Part of a small language model's weights.
Architecture: LayerNorm before each block, learned positions.
Each number is 128 + 32 x the weight over its row's rms, rounded and kept within 0 to 255. Layers, rows and columns count from 0. Numbers have three digits each. The size before them is the row's rms in percent of the matrix's.

# layer 4 MLP up, 576x160, rms 0.166, rows 200-366, columns 120-159
090:172121086119122178126094161111167148132136113066149174127207149125128107187144121138148154145088132143179108100077135125
100:163142114089149174133148148123095122083044083125138105173166131131106140144120098172147084172106142150121150172133117135
087:159141159163095075147053206171096124096112119152142060059172207152125170129100147153100138148092147104178121145124172144
104:141110126067138153173118169142084141146117150081113168090082144106132087132148138110087062172108185143047086111146124161
082:159091105170074183133120124154112159137126101139158063108115175166126095130088154102079121126153153159110112109105145154
092:159145100115102120141063127157113152093104153124098118069126121120154113135104163101133125113111193124122101126126105185
104:134131138100138100155089136186132180115164139126152081207104136130092109204094169079163095112125141168140108189123196190
108:168159126138126181097163094161116124105064053130138117130174132131103127115141129103085130164178122165142101187158050126
116:147112147097130140124109144116156124106090140135102092117102095106095131071166149107152146102163144140106083153203083134
090:114059136099121147174111103145135106106124151142169149099093124143075134173141137126085113119123178143168138140103157106
099:172132152155181082241132197105095152152092125146125103118134147086155147163117147193130137120147074107115159100092159131
111:104101100158095079145157101203115122133119138206137127195138106140068049174105121170186132134178134125170101165132125130
102:107168129079095067110106125123148119128134189146110115086167138139145120160114107157149170174062143095140173175091144186
096:185163183163139144169119151115076091090041170136156120109170147169097120173130120106118103184103097146086111131162074116
130:137155104093144138143123098097120152070183134062080170166122122144145114132134110160133146144154184097142104119119045126
103:117127080139135129134195078101105119055177102096135120091149144133136096191161099170111160123157157169104164120139123097
105:149119141114155167164088090134096163172183137150071052141111230071115137122106171068171094156093114131150128124142114176
091:147093114159148152135117100144099157122094160145160168109134092081134131122132139160087186095134156125123152147103153100
096:131124146109141082187147182120175137077107072146074074128089135090173071111112118128175145127056163184135131121062138175
099:152192113097116085116137121169076113067149110094082144137189123139117105119103173147118114152153147086178179075098217113
105:075118145162105143085116125144116137101141175139087105144133122095131127125126157126156108119138040089120136134165149128
099:157177073158086134113122158093160115135197116126078149103132081072141096141162067158122114100114095132170127097136114106
103:119110114184191155099160143169138104107139131098099156117138091071161109145074108129161200161198125174078118193174155092
090:102112139107182136081114131149090146086147114205082129112073177139106119116148126156128100126166146149162200104114110137
102:095107154105101125156112162067136192117137141146071115120118164073131179129181136115173154099101184093141091110137086100
102:110129175144073200140042120129117178130073110146166132079129127103059183092155143106099081058137125163170146059146185089
116:116160104172114111077134167209085138062136082127142109136122119164139112197152094136173174147126102085123076147106135130
115:168141162095144160159076130190159187110135107172117074157158141113059134083180161112122111144123117153123128142112123125
095:128183115181123133157154110073142080106142176097113084130142102064167097103147121092159107179137071129122184055102135129
084:127142091137138141131140180120073118165210145090094124124098194123163088093115154135139103144167143139086112127138123090
100:122092130102103127092155121160166133135164090179111079158148145143184097139086129172119070193148132117148156065099188157
107:132163152099141106104063138096155117110083139099135116096139096141159124086139145109196138166106154144094069150158130141
117:156141155135099128113111219137080123131185117087128116060201138119194148195198099181099138150119096169075172124149165148
096:156133156137087140114203135108165137135142179104127085085141138164118106051127123178090086144114069082141133154217153079
106:116170100151048140159146077121184121138134150143094117156169182142092113096112103112144054119190142086179058136174143050
115:070081153086125033128156125147129120080149133089160124167148119150107176050135149157142058112106119132128154141180065105
094:114127155090112092133112091124064124157143175138086118130059137086111137148127140141086144083145081084078134121128120128
102:059155127139140173102105089091098142126177064123091150091141066191099132153151147123079114120086065156084136108146174112
091:102068127148130157147117114099117080162155110099122150077162103100067123153029185147135132156095078122117127155120140097
093:130171158144126091133168119147092193104169177099137131153135190124110165065121160122069126112122115142082120088102155101
085:115109200117110066185133105124155111113120172110142097116151112147126099117076113105147136117122111100118106152208082202
122:173100145148104098142156109226096091112109117152155122168114108173111170097126148135103150069169151143133088158090127118
106:145143109195191120132097163101102107122093129136159165141177102105105086140136150114135109132132133147175144127166083162
087:132128130148098115110130190155202126150128142183133180105099208190151136148125194096118133083143110077099177123135087137
119:179111109105148138083175185091085079140131089073174110081149143139121075213167120169137101128122084126135139117149160172
088:172136108118090089137132147138188077088169105097185087125123138089111130106143101149077126160195145118116087089127118169
114:082138121131107107173143141196114148114147195153076107148126092168118110135122123125121104121152088080114134152107153092
102:163146109120096076091141112137128121164121104116112090157124117092149113178160117184148144181096198129127172127072124127
096:097086171108056145098119171149131118084156084110103109088059156152138146152172138135156139114184145161134122125154063126
108:106096103137112210142143083182089182102163159116165106071159126116165114107120139174113092100144128146059146099107106162
111:135133134139093074098151121100156100147159067109143149097125075087142175110127185156191128134110141137126099109148112087
103:137150120134107142088164122156114079178123123088129080169099101100091100166074093154110057131140069140171165108141073107
107:138103127127178094107159157075125164145128106088134133112117136086100173134143141130128140144193154120097154144147078121
109:156150108146129129124083106109156128075131113140185033038127144084145110117142119126088117147052144194112148086092128128
095:070107125048101169139101131163221107163092136096080158193102117132163087124126139095144133129105093134124181128113181019
106:140178118088131099124114119161098102132116106118090121163127198107123170098104133122197146221101151157066104141105151106
111:140122133109139189189167161113112184146109094125096107079118100123101125126090135124114120166140133183127157082087097145
105:127125164158088101056129146140114086088158095098113048083088084153120166132168150075090133118101198148136164122140180109
094:125182115136201106113192113121167160153104148115090170177164157145163104137159112095106107130190103123141112107110130127
093:140131152097157092101098109106125142117137090078151084061119171161115137180123097226135138147089179134148124182146118085
101:119154144134142134147130119145136084157123147040108147092104154106156100145081126129169168117182156116068150131134126019
112:069200113143148146139141112149074087145180086106061126171109062101147150116111130105200164144094157105150159096175171113
089:085102219138151131162079108106116133114123177113077113150204154128080067079106136111180173166098102120126114149123126153
104:099130102160160120138116156123077136085152036118141131064118173097141120190154124131070120177178114148098081146122042129
099:180150154129167154175065115126112128076105118123104159131098131131111147106188143161151146190067159126133122147178100137
095:119133148137178116075110104095179105124114187108093174125176139097110122146121119120164083138255087151130116102154125116
110:167166173143119150147098147128126146077093099149163130092128122072105138089134145191120152156150172110120114136133111077
094:133147118170164110139201084150116182093102137158110116116160157091114089118145123077065144194123088124119096119129139129
095:115068192145202123127125125127136181119125094145133108094162139103118221090094119114109139076131175131098093105161099062
088:087143156142186145142156136175161113106078059123115092125189204108123106141166124066123129206137131147211163143124171170
098:167157091090120086106174150075129142108136095091096131137132115134107090157134111166118128118082179144159142100089124124
098:114168182163115167160055097114119149118127149110160125145109152052111157120114170110098166110132094143127139185060155050
094:162150140139147109098193138175125162069133145149052114141140137105167146135132080130146107121096123184146171167109126072
101:120150148113116103128126119083045055145088125097060152170109117098159125122115132099162143160134131102083098114142144130
092:082149161137126182141123121190048152176112102119102126129109132130124092165132116143150159105129102117154035158151152165
101:170137158145085126111101112166064109131061150135146148094196141122121129220081167113182151114153154126083125114137153177
094:190189170160126122090101123134104142085157109094138060106132168079099111108061144114140095130161139086135167105130092084
096:097145162153088102120143117158100140155149112096186155159144117164098097123127107159175171077089113130116128139160088123
105:126201111124210168184135127099085157102174134135145136073121145151155109105092104134134111150106101065163177115170139163
091:171140141156120126134102157155160148113110100097118142164142121154129078189188141097132165097105096099109185142140137131
104:171126141119159108104116121195117160148176079132089120116187114087078112202118103127128126133115157168098102130158131090
086:130129070034157081069117151143172098101129122128151114127075144117126099069152125192169156156130126100123138177143108115
102:104119141125138132189141142140083168125148141172086136108114130095090106134132155121106139136148129194087113074101073100
115:121198099097117105146133116075126075203183102110148078132115134068137120130057164120106116114151125154153081083165121145
100:091149166161075126084184091140158144140118178071108134117118137094146122141088101099104082127068126139122116101109152062
097:171088169160151189154080137146151133116040162124112135142101149157057106140085161141161161117157183139091112096136062129
092:067107121151098077124117151137117117192146166159090110166127151171157165152103154180070118133132147139128146151198121114
092:108118074156128097134155156205129134127117146098147069124152134094134140115154146219167129103109113119125079141139111161
090:125127134175097092093106142150085136096113125204160102089171089164143133099071130193168101139101102153134089135174115145
102:131188188148116099096124180126081113096202129102150090157152130118130152042120160091121151110154107146154131145180166149
087:134140122118118189147112139138121150145126174104182127133146058082123143087156151231116190062112138124087108090182147105
096:181113129151144107114183133154120165081170090120127136181083098152058119142124163091100086152164109100143076158120136123
093:154094144138124094062098138176100125141163125042088130082196071153179157100133070177090171139092147081169095106101159122
098:165150170100122116157146114110122160094157097145077125129101092165135140109054159116094154152055205149217109117098090159
093:127114158135145131103165074156069161169079104130080124126129108134128164182150126135170104135118142191127091143193140118
119:111126173163141073042150079121102179107186099077098152053066121118143160115130079147157096173116169147170117070098114142
084:119114164150162095230129112083080151179124164106078140134154058154114144115133090148153127124148119123127073123148147093
099:153171121102163072089102173118096129129188123152123149089106191085100124131147101174112134083198201102130093090114149124
095:124125110099043109102134074129164189130135162133113095091101141112154124124129164083147105118090118155101148159084112162
089:156079132097139161155180140166138109150106159116112177046147087137104119050115114154136109147128101108151155124083102078
098:078144111128140133083147095111096200106136139161137096126143160119131063118150160115152122130139131136156188031114122125
104:156160130087132142105083183135184145145094088152092163167114146129127129139143144123101100113154132128109083035150064106
092:129139182130102182060154154151099117186123140108100107079130152143067153142091193161108107125114107124131095124148183139
093:141100139143163120086127168119140118121110241130161092139151156095152149094150098133104098169146154150096118104167149041
090:124121178107146119098149214151114145127175159168155123127154184136139156117166152130159109090103083066114139131184152164
093:158151127099102138091166139106125090196128174117135122137060111087208131100124113114103166098114152137087157156164126181
087:095131159080153101154142136140126171128155099130184177141163125147155106121133207126067135111147111103126144160132097158
095:128046159116177140140159113125050118177129121068158167198184079200112168154130141121103144140162161129138043100114100132
094:101085138155135148161120126125100185144114111049129148104090143165131100118152166205130097101144108162126096102156128111
108:166154122110161128088113102136116144070137039120160105110108140151181078186158159143100093144142116147106060071099082091
087:138126104125106125111126152085138099110186058129112113155129158096121100121086110152178192151095094151095143119213094139
101:162131127081125120143137181106151203076133098074133054098144152157165071102166158136147157165065175093125137150144101163
140:176118140148094095110051149099096185158125157111118178096148210088164106147166125156165146096107158168140116146149139076
104:172095069176144162151114138136116128080169106129171131131127214128077161197099143171152126085120161108076149123168122122
095:123110133095122105120135137172111154095195163092155124181157142062208174135071132144124118138161177150117138111123111166
105:144138134161148117173160166128126126171097102132131202108105176132127117155149155114154118102141124175060057086131110157
102:119122123117110074139217102153153155131122158133131107155151220174125086096087107087174088125107105123079108165131143119
102:156147104128135094106091071124077064093124100113147155089149110184074102157131114144155116179144128172136105139090104162
102:135177084125147062138073127153119075151113125136091105130141145126184086131068170103141162181136096144174140146124128182
097:145125095139114188099095122119111124134127172152119057137122161100082142146156109120128125123156140125127148124148162069
088:150136078133166121147160043084145165122130135115111174145118117131138129083107113111112120145154124131127156070103119168
086:185148131099125099138152158154102129109127123140115093126127223152150126113009130154159111087039179125109151082114172135
095:123134110165113166141122114084146131102125152111125161132129218110110147136088140153139123149120120118092125182145143074
092:140078133106206070170180175178058126142143072066122075152092129138157123150113150152068083148168125156112168089095128128
100:122113140049112142163095147117134173155150132170134112080139102118187114157155121121162090140123139103139126120045133115
102:132072134100091103110132152085117148067115149120114126087145096078111171185092134133136136155110178148091139146111118137
109:131140121167139150175181056145121098110152133141084128107116149147087138097109151160135081157095118142171060140158134168
085:102154123163134164087111183135119134175122172131127118095148155104143105129139122163083122122142132183137156091125138133
102:155127137143071119161160127079136102206154127130123118140057153110132145098108144084145189113099121128126178146170174126
091:146115180133149096121237147138089067068149129128090108146078119136149041145111136136182120170115177081161127132109128134
095:114172131183153091066151150124097137130135118102122100116154096117152074146203139096172152142132134094120142154122106160
098:123119137145186136088182140170151170116151170117173125119135144139117141113097094151129143105162086121127117161142147131
090:093114140178118120091168138158137139112112138062124101133152112146103119112128134175150129116114093080146105118165087154
091:167141120141118070178104137096101153093142111143169146105129110114119174081101149127098080104156059175174119108166142181
092:121133139161095147150134099117127178136145192056102098156182153147100144047116190152106148077125127118090073116156132130
107:165140155116089138131143072094175114066144149134118103112116112145134120129141117088154141114182085155090177163129061099
099:114161131132130149101145136115105144129152056090120074185122147144196118151108120141113145091119142136125076132160118126
111:184103123085086107134130109182112124136109174100156170104133128174117118123132051111100130117093162125071102147118107158
108:177090105078128178073135117120097118108102065092139147123119092077150132115164131135106118087111080075172110085183089117
095:154140111138194075093117134114089152137080128183063124081166166049158131152108155045167095165127115138157179161123109135
111:135103129050108070124161192171129167111116126092092087146169130075101173186141091163114115093097155179141156130136075172
104:122165150066109083049113182151072089183174125146162102110208122139098136153149160160176129122108098093080134126155147096
104:099104089069153122178198135117145084135139164193098113203088118129119098128157127110143162166140136124120195181143135098
104:148159117108094161068136146153115103120161125142153147153170089054112112120097195164164098131150116136062153148139124109
107:107172084153138216104130185115062105112146154120158120136166138194118128145152149075111091083136166081078120086116126094
102:131155141087091067152117100101118111157087129115085116165150129152139060085115105102162129149117112159130057133078133181
087:119155158183099133126120160151180134102092130147105137141166137133145096114111139177122122103024094068136118133164147078
100:160156131155117066152172177133187145111153121135108110132182127125044129160136147130125126093096145101137089108150130127
114:109075135185142115104118073063175140092141119116117181122107116127127089111200094152095169116161142147142094084115111174
108:128134139121202111091144101126144159125132153169121112103142114146066116110101118077054174161118167144145110147115129096
095:144088148132135104118183086164174125109089083134105110169142125098141147134093163105100178138112114140112149120077094131
089:081088173143095160100129117101160074123137127194135140128135143146109077162153124138161127071158105051079130090190112177
088:139175184139155097093116178137191167052147056154122117079184158118123112124099159158059119118129119123139092158141146178
102:117133133151098125135148113167085163098166175150136129159116124065062138129131120186142126123116056168075144152158133142
101:134080110143200103076145151100158145074205101082179139130122105152090099193113126144115108094143149172122150130146158146
096:146109120100108121093103157104131106123172191057143103085126125090178112153114152116161125117150122190069149116128168116
127:148081139151185088060156089107087125025145154093081155096091150082146173130132114215157132103130209136174124120147141181
100:116151135146132117145101150116137138121090176118106117126099113176162109140143095119192212194100153132113152160127140111
101:087111114144157133077127111123123127125140128043149101151141138102112122152096146118156128125129133138135160131114149134
099:140115132160138066147108175147111094135138149099119160137087112176129067140126107103129136090103165126082156093170165107
114:125147101163122063101125142153097132123126170162123127212113125148097113166111115128160192113188062173124123161126146095
104:113123116165168095132152085183038172135119180123143100136134112162102103144105109143170118160100112147148149087124122155
111:154128100111119058025131139159118179167097116077120168049111152085109139127119100148114117140093140172195104082156118138
090:120141146154140089062217148119125125133117150131130119150089199179130149105146114177156134145172143091123156200130132120
098:203117102131060167101096174125118087163098082076139117122127243124099108123116126144149095114111124126147125131118149146
089:209120143163157158153176109101099125083100143098122113101138161127113162130080145097138161151072113124153158060120083178
091:161115125112143140182127130115165067109134153146110157124129119148125105108101156152107213168094089086201091078112082140
# layer 4 MLP down (transposed), 576x160, rms 0.157, rows 200-366, columns 120-159
087:087153155108143147158121106142129113151150096127114150181117083135141117087119164074090141176092143158184093158137143173
092:118151102135114181163079199134118090156153131150142083151071059159164131112154196159121144120136091029083119101125095134
083:167074113140164124163140084112161110113086135105107146148086082109155120130079123111137166059128146145173070066127115103
114:106158099089188180170131094084122087114167143151065097094075110157092149133160113151149194151133091123142148160134131099
092:080143107143149149129137109152180120213043105139162169160100154106165170102130142104102141131080127103085093134123138092
091:071075103153129138104119110095128112125104113076153141143103104114208109095144137140140117130163139139148160103141087102
097:121137137113092138100144144100104139156108084110091063121190161137125131179151095077145132155112091072144129137150115194
114:163154106148158158144149138174100153142089118114107091151188151097140126136116161048131148129101127132142130145095119158
118:143112206122099084103094107132134129141175119104111034084129109169129116145129086139106192132113130111132127151105220170
085:116164117096142157118129152149137176140148105082048123152166171159094055096098150122132148131116129112069135113117160143
102:097070124161084102155110140100116121178117131142167104138117118163145121123114158166160127119083092161148185150154132152
108:157104137167128112170075129185146114140117170142096087143123105144119065119155110160166188094172095162200089180098138138
097:164145172143153112118121129129073067166147144187197081109075173106170142075120155124144152157093159107139136085094110131
088:088101108077179130106151083169077172156146066171119111120099089037076159144112186127120144086122165129102107150093154143
152:138147122025149141128129116099142126185123118088076113104123132132115094165124126140150122041073121121156128117082122168
110:123163063102156129118189136126092177126121155134119168217117159076137141107102139202115142100143091121152072164060109062
110:131099159144089110118068166111093177166155165130097121165094125160205157173103168163152073148130121139197143108181071128
099:143070118149130114160136139111081126132120132094137156192102150116096124093152140104124126126118123183143110151136161140
090:111090158134141167139085092123053133189102141148156109125106100172096141184157147145076118106135114166122069120085149105
098:199139107186104152162066095180146112166076153172144143116079124153154171143126147091077169126132052158126109138071063107
102:097133087137172109128116107144148140130192125149093093092104154125097148140098132149150143195145113201094085125155133094
101:142168150186109126141254157143148083143133144131179152177119089087204181083138117128122099096129108146108114187174145118
096:149171135104084131042114054131112143185179079172110126160068115132103107113135129116121057184174109164158123169105120103
093:129149094099094138114069068134173121134090156150149059142101147147189153125132110181229132072126124073061118124120128130
093:124047129083140132118168112169109166191115095083144089157146123148106196139116135157079115105113087121140135130137144084
112:114091121109092142157146117079100124170138124176125105122136117135122178118063112131138138170047082131179127169157101150
122:128128148097080043161133145081087125112100110155144163102125049114086098164136126165096149106051113117096104115156172168
113:159131144115112121172115110104152124071190104064155129125176078112091122160185114161119147142133061109171088155183148143
095:090100170127143056141104149100111128129129154125156137132181083145107184140127145130153095094104114064108094153100115152
078:081110068120110119179124167157173126083088149124199167106146133129099152173206136138073118125150127124130148148103091121
091:151165127118210150101076123132143126086148152072144143146103138088177094112141144107089155060057086187122167197138143137
104:108151127116155107158125111136157160094138173072131089124153096133137125143122082122111175115128197174063193120153116141
113:112138115079123154146094110118109100193134069097124108143137139115161124134211146122059155076127103127137110085182171137
090:133214157132135171137122123138095150185138100138153184159072113189174114190168117142128066138129077060124159167126198089
098:155079184150106133166115136096113132075164146121164171124168102116193077167124143143138136056093207130222221144147149143
135:105175154099102137146111104108127164052172152120126165154075166141116153187145089173143134118131175161130127144130156119
097:086094133164130158148148119121114104090131128121138214106109142147150097115176084096156151183123127111096172147098108142
095:125151129149151100091078150108154144102128186117112123146083132173111137095135124121148125131105082139058153147177142122
096:110158095147094101134166173162124130158101137122176169128087155119159186076197095134116125090145128036114129159077107127
082:106152111147084149120141121083147177160044117148177190146134066206142057168124098097131156158118191121123115160122122149
078:127076122133207133151179140133146093118147120113148127123107176146114168066112072126163155109158164109107095101063128106
140:145187135123120100121189142100138177135111065093078102163184124136152091104136152138132118114116145070075144151122160092
092:112149112154152173194132129152141141130140137176115119157114115122082166095089088182164162137127129124132132194066102158
076:092136133111163130137160149118117198111103104135094125138082061078115190135089157126120139145135115143120122185109166112
124:110094108121090165080141118126089098180177076150143114111183171208150146120165133143116091100164138140114118138174154145
073:112094086124092127190137104120097181102158153147114138174062100136111126103104149161094121167086079153077162156129180094
121:113113089105174075138091105129068141114144054162093110170125151130066167111092071099126103103143129076084137106132100119
097:153097116144110100163159110133131128182173107131112107140118142078158142088164104072114131121145111087144066134158133150
100:183178094085128128177139143134089155153161132121134028074102161156163153140219129153157150101111147126123107111093140113
109:121108098136128188092083148144122165150149080176129149152155120160119117094149160103149167118086108129091145101128115120
107:116152107143101105112103112138046161155150079107142066146136198110136150101083106118100154135137164142131082105117142165
099:097117181171120180122120074099067129120117155192165180136077108143101156179125161156048098111111133164143156155090111115
112:135106085075117072093135152100069175093113095097142124072190134124136143146121107090103153152112135210123098121136154139
109:124118083143110122163068134104179105149133140131100085113136149196149173116135117146091141103082135086095158145149175141
094:160139181206163147155135137133157155105132124099141107115110144139081064119165130113085143141134142129110215085080142069
115:167115102177126071118154153138140149120144146159123145151107121138153108124189120075121138173128121145178126174089162128
120:125172139172138155181128135142134157141084134127164132115172168076074091120122135128130161175121117131146123156137127127
105:111110115079145087176137101143124122177131130127122157153149153158114142119097101143211125134130102141189133095133136136
094:106120129089108133152128026122119118082138089080104133174172146191154184083204121065128202138115111117173161109093146115
089:113209123170110123157141139172166135111104137142120137167111151169146091088123139106150223101114140130136162161119079145
103:122195157101145166106091187158146058142146131180149148186146137147074100124099101121173161155155077103125134114144101131
127:124131169125162151125077115139092084098116103158142085103101054120207135125117186136132110136076115112147145164107152120
082:091072147082105139127143105139083152177079174122098167125126106090093106103121078117124136158151126162165128092050102149
100:115168124138125100102153151067127138131107121116129200096122129126112162160099120085175107170076125092106172071159176120
108:097127084121116153025135145132113093197102132145215037095119162075126147170122142124120104110124185104113123170118103132
093:113121116064095171096134156222110164091139081069107150162102086121110138115091165197154167115162178140163099162101183103
111:172135179112139121125093148090109092118152097124121099098130116132090136139122102102056128161074090115135164098136109145
094:122102100156055198125060120104144161132156201150128144151102136163144139099117109145109143152093156075115150215081146085
105:155187133130077155116128127131154102170134125221085122194117124155132116097139136090141163133151077133124085117099151215
090:106038122162116139117122095162142149160148144119190191131093148144151131098098122125140203174148121097150108080093058091
098:139109174164138158134097141132101140183106197132147123146134124108190136117092134090119166170127062122144087134108107119
100:120178123096191122131157105121160114109146140185116114150139183178133134143145115215255096100095107141135122115147141165
099:095157162093151121099107151131168121135169144144173165142133160104102148109112125139123077098127111170159121022132145093
118:111137149081146121064150159089131121164154144214136117116096086106150218193118126088138160153134186123118117102160100152
092:095169061115137100119134161167080141121126079125181166162145118115101117143135134140152071143206152101111108158131152081
085:133164135111117128080110171174125101183182159158124116149067121052137113125141157112095151156180186126143104142084055125
088:142137089110146162113136068142166149119095105118122104130152151087099112024123154087120157084216085114168121093085147114
084:118131110159154117212141127058092164097112144145100180114147118155175149193174138179173169092156190110127190132094118116
110:123121156142119113142070082088102132110082172099113146111076159133162140111138206148133166076126104062150097122097146079
090:059122121106160070104167064150133081142189133132111096120125139131116137070136183206185130129159175141092057094099058129
102:153157101114147116060111138129139081058168126125161162186121141114155070136122179164134136127096114131161153102127106129
080:116112172048082177137116111152110159165104094124108144080124120105144193159139137147132085084148147100173127129145120139
103:149133091153116085149089111104145100115090157078226156141099165123142140122160127139128148160097129119113177094114145153
129:138117150089074117136114085177131107103127142140185123113081098111112176133080074147143163082119099135123170154168155149
099:152110106177123148157161076171114053135152117151154090115107060141115163137105123075068151106072164133127150092192126170
096:095117098069117166162174178075054151192156071076149116141135129086172140114127171097101117074051116108114139148127159137
099:101143067143105070142163178120123149118074190114123135174123149123122151146143147188107149154109179097137098203165149109
091:127125140114135213114094066111104158157180107142182112092128150107107119135102121157165102143056130152161114096117166172
089:133124107141193112121116131192081097086055150174092149061146154104138138066116134141119106134089100167093129184099081148
100:087121112075171066131124096122092200164069127140167142111132125147106156135096135114093165153174103076182108135195127118
089:179090154154143121099153120133093165143165116113087126108164160166194101140115135108085050160170136088157163111048107103
091:158131075106100106117154166064108119086097163149080172107193116089143112171124139130167086138103100160133154144157150097
084:147184105153088114155109171125185127086132129173076106091150138102135161119119132126140154179116146147110131169153178157
097:143110127079127141119141120139122102169157150103177152110085110120124080137187108156119149168140120138174097106112106175
095:080148144084106152106099081103144129138099108141174165109115072156127202095127180085227168152157121133123129129091135180
113:106099107119089109066173090100084122086112120092133144113143156112112159137092088136163140105108176170131157126150133134
086:059095113117111128097142199124123149111135096195148160152140123176165130094171111154121088147125130125100160142146128142
099:122060168104086160084203085136137165167095157173075156067175094119114080089137162164128133123157138175083156117109136119
095:132109137165181136113138110151179140129117107126143174145121142075087088107127135117165105165145151107078103121061122108
092:148091114108157155104124100126142109118095108096164134123123127126109186139177089119115145087119157110095165154140185139
097:128116101101088122137131133159118139140157143145121087136165152163160128131172128148117142095109142153147150113127071124
099:114099185148125174120131083147126096112106131162124154151146065148188104135121153117113074088166139090111165094107090123
084:144161123076114081104126111107124117090140166147052158143155091163119182143158128085083122181140158114148146157115116116
068:159108174117117106112135106141149143114110211118172109160157057170124103115136170133145135105108098103161088102093120129
075:131123131147139095164092075151133118083075165133097149159149201108135160161097098197108132071125103070167152112166098139
095:116101139142144137123094163147137128109088135133056091086150154255114170144209086119122159113116163141121114064135139177
078:150138181138122062139124115086136117142140145111195073150098105142099113094098138110166193124139090162167097145157086107
094:150129099120151108147192158148173146186141088153123116100139080175192143169147137108169157102117186096129159120189233113
079:142126142121165093147080139128177047096186131155075162186090075128123064107093137127125143145147129196154087167110100108
110:148152112145127080085126145058155131121146124145127157123119212121088136113103144148118150109073133122147119074098130101
077:089112095101142083117143090150101192124106138133113132118086100116101139089056148117165107160156114143147165092103115188
096:162132139177087148121133077142130179136101105105129074148150105147123153110162151061094123143148147088129137130116170128
135:155142167204158092116087155131149122114133093163072148110177096112134097114127125089160118129159124150110098163156147134
105:137157118130191062158140160085144148142123111052179145132152127114153128163150095103101161115130093127088115141178136083
086:127156137131179157135156101114160096156079142170125179091141094092088092163089123133109082177113139167123162114068152126
106:101156142152198134176153115108145134088140139167113155120145104123128119170068138207133106177176117129143138111123084123
086:202126161147156138142066139119134134079150085101138084139100135168165119119099142157084115120157156156187196131122106122
108:196140090102125188163188100152101177127120097073173107160141119205154077209118101104171158123133084114074159192199102107
095:169142143118110126085147124157176117151097167113115152103122104166140080139159148077153117139150158102131144142201139155
098:157144213131170084130132162134205081112123108139164101086154116106121142116137057197118179129155177089161091113070145153
102:108189099133106065127154180143088124167127108075065114077159149142103193095133082132163135100127059084138143156169220132
084:116163123118125143094117100150145167188119097144094151118142086180121120178152115118119097152146106167056148169141098098
106:141098140109115141114156105128137165092098128131138103182120175176127143111087141121173139051138132119136115163110110160
090:099123139149078176123126069131163155096126160106099116125097090097197108106091125185162100143178122071096104110091147116
121:142120158151136046045105162121132150176044120153102174076094168136103100165176068196141143151045130108154132184111144208
106:137186113075046173095126108125120144184141115150109112182166103080142149120104092139154132095108199070120160100187128111
115:111131094182080097132167073110166154104050143118119090140130131146167147124107113142061104136154114135170192182046120168
085:106163130099171146149133150107159162173125115158139144145103128167089153129085096118098106146100167114119088123093136089
094:129134115079192120159122071050135144074121141092153154175156162148140172090109133159121181145137128109161126134061089125
096:166216105087096096121127135174094083200118100156108135114073132144118165144078114151106092145136149148158118130130152074
084:125153142140109135118092088096124163144147105099073107118115106185116062186175162107133116184171083155186144139136132111
101:100160095077131120122136119134089147112125104107139151139151150131165172105113197103145049053064129123109135139076101190
086:142097123098186155163146189093124142100116176164145154137176119166064114135125182105178138134150099149185126120122077093
075:097140135149130098137103102128146091138096071080072141185153135143127151145095103133190123169043127084073140090117114150
093:075096108127191163140107083126109174148096134178172111114127097115091184156124169154095105119132116174114098102148169096
104:123129164155190092128139123091118122150132091116155187042113138134172102126156133081173120156043128100104084092149131103
093:143117129140208129112077148129065127112131218160137128102113109072131104135172118135109168142151094156128148102077101115
121:141092152160115165116124130105151077141111131155111123064128089162176131130138188095084149130152125179196111098120124094
109:182180102129125188122127156108110113093112136134079120170102134108112107151101167106127120129151093093184113095151128112
093:125181102122141172090122138163167125085078114114151109170117069226140149110168104146120172130104152121092161163140158171
114:161093157124137135127118094174133112103109126127132081121138097168137077131134145080111096144086133073152119112121161112
106:126160128101160091131084072133127134123189124127143124143093181133146102065108067141150121113150170088152106071174078170
107:108159150169102156135077103108080208140092142110152193117082202120084101134188132126123163128165098148100095089126140135
100:193130157112088118157097153158181138113120106164157110143083073139160119131151050089136182133122137090160093085092175106
112:107137097176135096082114104153143109160110129135105080177142060083110149139124145090158150091111103095084135162119115097
110:125099141106140132136144103119130084199121092137090110092187104152081161135105102151124125181097086139125104144125101147
074:109101106124100210112150114178123174115131154148134178197164114184147152119070135113117122104122146113100148107090141160
094:090100094133173165133089141114186104070123184089149127113160116170170128166045143135157115194116151102117185079058128114
116:132124173166105103149081086074179137150083132165091188136122059133125081080138116142131157133143108080165139063154117183
123:179140171170121139172132175125154159153151112112119091163144142148166110136134158121128112092116103131087096169093082131
101:108093154133131127119104103095100147206179151139127107055094181158142128163149108152089107167116097101061113146110095121
086:144098143133149137120102083154149135129108142088161141130147139132213174154115145149113158244041147155072095134114102057
080:103147119156158159082108124151110141180128170117213113152135122103093162152117130143122195122105128081080094152123085124
100:130088145139132118096073141188107145136098140139116117128106142107124093141148135103208103110119129118140118088099121154
103:137159091158189098162141122071111101102202126106134134072089127087091179123114126151142104155106144144130168144097072146
098:095167100157154142140109131172101152220130078173138093135138133086121103111089149133055074138172112156142125151082125122
128:107135146077188069183154124105137083099138111096146128130157091107103138130132128144157126110163179121105157172141177141
090:102091169082122152122105150099100138149144129188128145132113122118093157122127131129132119141124158121138122152125154088
102:130095134141140175141184111096127112102130118122194127072151096147194085142042154140113129169121105202074124126080113136
108:152124101071120119111144111129103162133113157162156152091146210143105112166153118150131123110136034108156145118168103129
111:131144129101083164085122098146112115071134120162181134107118075174138107147162146125097167123136117135129145149107148187
116:064149133125125195111157021110131115091134057184136107178153074075179137141125123121073154157157124125143168107149148125
124:130144130099132140155142154103171169128150179102118120128152078111133157137165083121152190122137071099122121160152106121
079:162142131157140154128085076128133125163128103150166132146166132081137150155116097094147174110102148154087121118158047100
088:155116183099154148144066077189073110063140129153166137090175137105122117131114122099107118084100071137164117062138142138
077:058127122068154154091153133128163128192108137148131141131102184158116094115179111099103177101167109143079083167103100120
092:085100201107116134140094107140129078135140137136083093069136159128099115154140126127155156123151139136111119106145194080